Weights of a small transformer language model: 2 heads of 64, 2.52M parameters.
Each number is 500 + 40 x the weight over the matrix's rms, rounded and kept within 0 to 999. Layers, rows and columns count from 0. Numbers have three digits each.

# gate: layer 2 MLP gate, 256x128, rms 0.128, rows 35-51, columns 0-127
# up: layer 2 MLP up, 256x128, rms 0.124, rows 35-50, columns 0-127
# down: layer 2 MLP down (transposed), 256x128, rms 0.0577, rows 35-50, columns 0-127
gate35:460540550454487512548456526528540449517460487519528503527499450486413489465467502494474474508494532444550489488525528495499475415536505567485523543475514480455496519531525446523515498511523490557526462514556485459551469456497440529455519506474510568534456470544506525592484526535592479466513455520437528487547513448502525517450512494471476487494497508548544562445541525475509483484477
up35:509513461517532453459515439482509577505512461489494456469472554553521497525490524490482524498556505519418456535485511511486534523498498458544494473523485569523466530503564557463448464474550550462442450427447402512495509499430462475564480577526471497488524533526569478440530449462465586464536521541507499467540547550484463482551528511581545544489487554427465448520467431459455543515564
down35:463472491532568493457431412515556533536497477476546429481471514533494532435530530523475515532527469503377539469536506537466507464471479457470511498558475584515413497486539566550398448523479522520471431392438457490551523513469478473538479520521498463486486498514523570519487460491500530488486529496527512583462509516448528509519551514438519498494491568554492511487425483485463498466478
gate36:418457501475515457537543556499470462499547558547496499441535496550479489523488586470533550432541524537495459501465521544473492477478523484553481476542504471511431428497457465459496477478551529454522550500498459434581527476470442547475479492455508576465464510565481480468520562566475511474577511512538552456494472518412543533451476549503567501474534571553611515441483433511564571429516
up36:512551470466450497519562472521513555539467483483446506546449568483515510481446492522492482507529538504478576510613460460474547524553407497495433497492508580493530476535480529479501523518514492565449572463467535551461520553502551490431522484519512495539556567496408468530469452493498447472475487484463470470427435547496517460484468469442472484491564499530498495535509520474470518509506
down36:440495455524472486492513529498494441458490514532534514440500534566472495521496468467548478458483493462545461492430540492529473473406534473459537466455503478553507460500572401541491526441589589449482505534441452486564468472569491491487548498474523572510440430528573563515520550481461485449510488502525552530594523456483601540530518510545568509477439471505494458481487516568542557439517
gate37:548571477461494475507495456496584532438495424504437509536549494547494456483506508573428465469515481538481475487472541521548469475456449506472542484520489545543433476444553434545522486469424528503512584570475469409549519516431493533448351529505497477462567524492459578513456512442527474449456511481495455476551496546511563495513517522517500565516572459463511451537500460469539471489489
up37:563486482549421530525519445531445460613490512478527449527501482522535494511498534554540514418440582520460474521405488533540533490576477427482576483423529515504517527507509503534480432500517503469475537494494521478514501517454559475492497479529522491470499443521518508544472466521491421477516545479480540586520498487454520509556515577532464528472528525502642539512514482569478506448548
down37:468433522476539497477484518517493475481463540511510514471494439511537513459527553510547425526492447535537506446545455431473531438476561515523461545533445478492474498480455513573554598488503538595574521467529513497536559496556471502486496501539506483579585488414500455523494508529517562470560548479514473490455502472552503489459518573522479492516466471450444494495489516484507549557515
gate38:393496495488524516513554551516492520491459514515444570525495503541455495436481562512536465468534469491405510519531433479527459505510444472485551446505519480495542520482444552519451503548482532476496490510499540524534517543555433498439546433498515499459494448528482504484518532426498416566492501537483486414464546521479514435436526491466521462484512516520546490485447459484528576482513
up38:497512457458553506445454461459459509531507449582476582499449485488465517401527538501490490563506474521463520516585526510533457468543563462460476487511551475505481488511503430498491513557542457538519630495523562542492581505498498530526482567509483496491535522563538497485508500472495410516495495493532549465489495461551462525531532455470466496501463527483553498488383429501467569512542
down38:517479438524510473508466496495491514589482515523484460518509493537508521489566552516456499412512509454566496454425582482539499559481519485499536542526525411522505493549523509534469521444557452483514562588443492512492457510478456456505567482518503523500589489512562497519527499514501562486526521534532530433552503518545541513516495467477520536517514484462492519489535467484564543498570
gate39:520420465547498528437544490572422444460480578494512513477529508527497507501489505531513461543494479451521544468510516500496539493574522515440419475588496536518469483512522530454556489500425528462608566477459519516520522464441476514546497472504535561520473543429466571483525498547496425456558507539437461461505476484517523462549488405562487507495469540553559506585531456516476436562529
up39:553553530529477554487478524474584471448457506550533432537469482514576488529460538479513512448546501522534454540507556507486462421530504503485526397471483468498424556565464482519489465508509538494441496519481500452489418555485512501505482484436456475501508457593447523502476570577470541485524515478522488455556450479566497481531548554460543523477466474453441576476495511461471519475474
down39:476458513538504533542527462477533464390478500542537472530481495495438506509481491480519536529563471394415473484459525584517534402477540530476474513542552534533543540497472505499468491475437542478519503451493519488559582556476444516566518527387475560479497504508482557484489489566429486532495448540472525560484472476553593479515498515494557468566447448508504524504503511486453513563500
gate40:535466549532494457523505575473426527527459504503503458516560516487412482543520519427468510488502488525539473501445444373513510526530590495573530547570475384500457507447418410435462510504554493460533531555446574473493462518445504554492499514437466510470487424574491538462528503429462552477544524473599581518416565532549492544452506525481490505493521597532538500483526452537530521517487
up40:452554453503481450512504476483471457517573564443519522457465499484599538492510507512518525509465522520500519503443518506494511416460503485453492490467506495507507462494461479494532548470500582436461475476507536391437515469552481435525462519514511489495495551486524527470514508539426507491501437430394485570467503448499493473515459527528376507576497440564582469487562450490465504493596
down40:549465486469533446532554507549472423455522472460518534578389498492529461478514496507538620463528535610485593536541593537503454468553456482489534551536465506458445517480509509442502525495512565554466490531426506483400563503472471459483447474457500475544523536482542536531510471476423504498498472547482512435431446464582551543454427480500535523526489529427562538495451509500532452527530
gate41:584555479471421494500516502431490546461505544590523471538412472541455514488489519459495513534515535420485479569522513533520492458509441523470468470443428439454550507466522509526444483467485490599472516494553374424516433520565516470539517572550460452536470543473502528475509533505636527481455479504535524519499491516544510498491476506492546493532516548516502459444550541482485581519441
up41:554602485475503533527480522398504478495548538547551521489450489536542493406453513425483503451535550523522445568431547508540479436452425497511514436482541519461533445542521509489493460500508494603525517495474506535516460515521543520493521560557493478475470470503434482445517500466524588539491491477518563503505510577426509538414465577514508513550656506481489487440525490486477472544493
down41:534530493475510489498458526462478412490476553561494590485399533553511475450577502470499545580499554508510429498509515508499499475456495470510539480426494461379491550589481471453543570465475491593472573511496506502516451505550518416516513534500614464536543513466446416450522541531491548521479478471503506482467464520500461525466489467510462454541579534480531443443572504507503521466483
gate42:450581473467501535432528468464537488496553547542504502500475565493548580510518497548531528560464476435588461492441494434505551460453504520550482568518536485498474522497488554525498483522538502522515442443496529517523582507389499507470469530477459550498473490584444514531502478476508534491583480485488515559546499520513489498495515538523487483480563511455587512477438551495548489459388
up42:541457497524498505507532489520518551527520553508502525534513541469508506498515495454492483475487465496549438498476441560546560598478467533513521499473511509368496533454526467503513509518574537560546483506428483521509437439544494482526505512541490517644525540499450487557516483524451491507538455526461527521448582553510507512512568480542464533464470518464507499550514543458575567485519
down42:465520489512585460546474548509516524516548574550524535527521554496550546470501485482587532523420484544474522505522517497467503437481500452506435466464488513567530486428469504462512565546487478477489525396454533423499456437427520523460465506561389527546520576532504515515536526554485504493433521454489428484513496479534481491486502454497548550486568477517523539511464542452524569524550
gate43:545432537488495466524516521452448437524469490496523482508491559540477445529454540499461522448473509483464509516506498563499456550561501482473500375483423555579503461544554554419508427519566444435460523545546501446486424536525504511524520532501509506537463422502549484476494473515528459452491549480481407468524552533526462488502479489507537535484430590477486529503473515549511430457480
up43:529522552521454508548492433476597523481485492491497448469473475440484513418452441498446514460507564484517540467562473523537527497498454449563506550512520517481498517436430469509503506448463456464520517475502520507465520480489487495478491449443509481429580541460538517474539471498459530529506491495484524452510508509511500526523546435513489517504483531531374482519521464484561529583479
down43:431424509559474494518497498477530471536496506560481539528505440412475496471493470435554503502535517483480488573440492410489438440536452504530517459506511492524474480486501473454533466519512569507524452499469532497588556467542521477449496487524547502536448523477494533438508434523480498549465506531551554531557496495499510459531482506437485475521481507456428537489490495480444510535511
gate44:487529535548472493528514535546534485486455464512483571555492525445564516506486552529474584460496505489408527467490513503531518505544523417487514535517407473468541516529486513486446464510496520478532503516509512545462527478467485506551575450505592500571433515520455514567402546471524505502474533483549576523530511476447474448532509570517547439456547445516439516490492557465459561426499
up44:512490541499498525544498585576543538498453423410506561506573456459562586502486465564504520474540507446429583510570478441510461490525532465513494480548475488498536562428509475493485570530503540482539529558517470585538510467476515472540478454454552535497502506527531499529440519475525476527567478590547512509504553463450509436451474540489486456510460511525454497431477481472476520447500
down44:544565555480511469567572536537518516524429551480422518491552471551517524474497499549470500500535546467490481514455516536470513541496542479539494582395489474422517521471574492537466550434406512496475613467561546531489533442476546463536419480492490520547471456480541479473473497525555464496464410477460480496496472506543493445469522475566528510506489476530466439442471467495513424517453
gate45:541496483505513540490432455495522557510514439498464476507469482416528478430510454519502513479486569480531496410474507519550471515585558544482531457509465535450483516491451456514516508477504446629506534542462481523538495520463519535585523533596473495517423527533513581524507482411569424443487512532470462608454497538525477523567497412459519530512514578465536433490558523443503561474464
up45:526589530505527577552481495509561470487497467478467529473447469505554474458437506515467451473515515508468546454531513488529397435546491527454402449605499528519549490603476422600526525450506486529580476478493439528544488507484500444482506479517501485513537472457497555441536486543468508465522547450512480516402489455545544486533494447495510528480511572524506483511497479460502522460533
down45:536497525390556526507496540521530461402483484452451530492471494511531474495485459545552420421490570503558528415520487536586480469596449476497506428545492547435452486473504494497515448494467543595573543437457482486535508518465540452473534476441493532499496542389512497464521479540483512518592512481448456514440554498457440448483501488512480563487441564496500487501477478473535524492439
gate46:447479534509503443498501532561482509491558527551534486455493453502523470496466456492475457511494561480489450574515527537441503521572454557526535526503507498466483456471480440494482521551418564460597479504492627490491493461500517549463533431571498526548490422534544455439525533482507530440518502528566555553483482610418520489477568456544557531527511527471498472517501553489570479520530
up46:508600495465499490506498524466530507511457431481534447509500580525483553513533530469535505495553493518471472485566453444579512487461479534465533505517420596499540555559543527491472495485619461488449507524477435517447480507518436505517523515458472489498524524509474461572469489510400524573511549433485477482460494481580469479546453519501507496403450477484525543450559494483477564547479
down46:483501532461473463495532446536560497547479557563490444497452514532452508476495557458450499464579515513531493549538521549530534457505430514541436468437521491492497493465472516464493543450470551438539529510434537513561532476471486494474512472476510544513475441544494554512517505519482523533497542458515563574487480478505501559543497524498571562496503461519518520497522530505524464491544
gate47:507539540505502490527488548475481511519556492519484499514447440410475472466490499562491484555632476482476498543562504514508551434500517497552517526526424562496556498551473462493539488463459579475522529529497527551506503528504513503494506499493525486457465531525451416485508470501484561438507507501567500498532499440482549455516489476483490404491510520440482501518547534492484446439476
up47:538516497498465533495521544522455457459541553456542449504477460575519452453474489464547445443440571477525488508453533439540530503441475469544548521493514450454513524458484466519515508513508511502463454511487498494531543491528507531528453486476528468544517497558502505509574551526505534557497505463499538544529533426448488516515458477479514599535510548577523610511503480478511511567536
down47:519497488534527476548517469454509546585473490493496404507473441484533461480564457448520489513493527505467510466501482532492502463450516546573548485498498492502493550474510498542548496469439483518533462421486446494511457522552487527505572519565542509512602536526415441457503466536468545490444491465525578550518450524550622486486528505497473427508479528451496518499520487422499521495494
gate48:472508534517459478513519478435542449516480535534506451426443501513489466501492457445501534496558517537544469462437422422458515511463459479499482463492520480529492498506487442596448511526530531480560502469539509466495519508464450498509514429467426500476394526524416502518488578496444575537498495470431473512481564533530480502504492506492480528520523485475541539504456423542478529504522
up48:508480498444489455490496502624464500531465439495458511461534442526513556485538519538521475460494446483469491586462560566512551437551433589524500561506569521385527511497546559467500487461482502512452466578470521496586475486463508496425469544532499504470567553525507511413454471492505458493466605553503520504533483448436475514456479476490520535488492495464503459555497601422538558534511
down48:478587472500478466477487436497498439522473497521513490463501491517497568549512586507505508448558461466505485495427505458462433476487551581507496463450460487507534585534484462531542526445422491510482436447482465470541494506433514482520519487541532478451531533491521541480503473589456569553463445540507383526536516479526460504488505558521513554492470477471507456460494546537468588410461
gate49:508520435439468456447574466500512531490580516500537508537513522482532496581523558480437511529483532471515478533485540454436487491497537538484493455554450577443488467536435559524430492500558521598458522447534511541583426487500476485580525534527527491533476506544543486519547463528555502509470509455545444540460531487482526481519459459470423481542499468482543472465450514475499425427502
up49:590590508527528463523498490506486502495565472533476529459445566501458568474439576519506504440493528486476511518565460549449453518446522513507510484500465422505539500482574540479450526483464492562492564472507493496479538559573461487430470468442443471497498527514585460559454572488489395496474436524536448530482497495521503471462542540526491518442489440509420541521441588464486435501523
down49:578572458500547458509571543511464551538492506472464565485533530446430507530479521494498466501528491455475466559510457558532492489521525527546458508544399555524516503530551513472420523526490473500456473525479503601486486447563554501400520491521485543435436509497478502541431613486508508447513530539515470491408550532456531459522550481473536483536521525456455480476448587564481537560513
gate50:510611519540495583510502481474553506559470450477531531494553493482444533527526530581486456471528424532489496511539518440508524510487538471484497534492420515451513459531462529579446517534471495450484414531442486529471488502443523512533506484545416534497529470545472523472540484494465499536496510550537408550458551497495509549469505415457564472560579550458471527546490485468478495458557
up50:531504429562576503513473472490514554505511463496562509491503530534513560487534465478512485419511508538555495460541446492524516473483529545470485504414454506511484452543510549550482463547465460506529479491511474489527493516547578531482526432476482503470512468520507533510504458489439472498462455520446448513520568510532502532485551412450495546530512473513498567552531486531478459510553
down50:473484460493518509492486512455467466441581499462502503537546472484515455476475521488488516398468462480528505514395518542499439500468485504514473493513555516489464464440477509492556487512416506453528504515400491503469557487512556472571515487513568520571477494525461531452467473413462474533461516489491407449495504447471466554469450506439480441484485532509521546460538469479457497500571
gate51:482442524454487446527488488521424482491507468508543516521450497510473539453491542512450459548461505510453506490489476519484527463516532565474499518561516468500512466534489503458599518517501572527564502538433474475487500510502519490534488425591524488557548482467479495478470463480506532488500519469501472471518538516424514490515506480523541472565492506527546558501418474505486487522526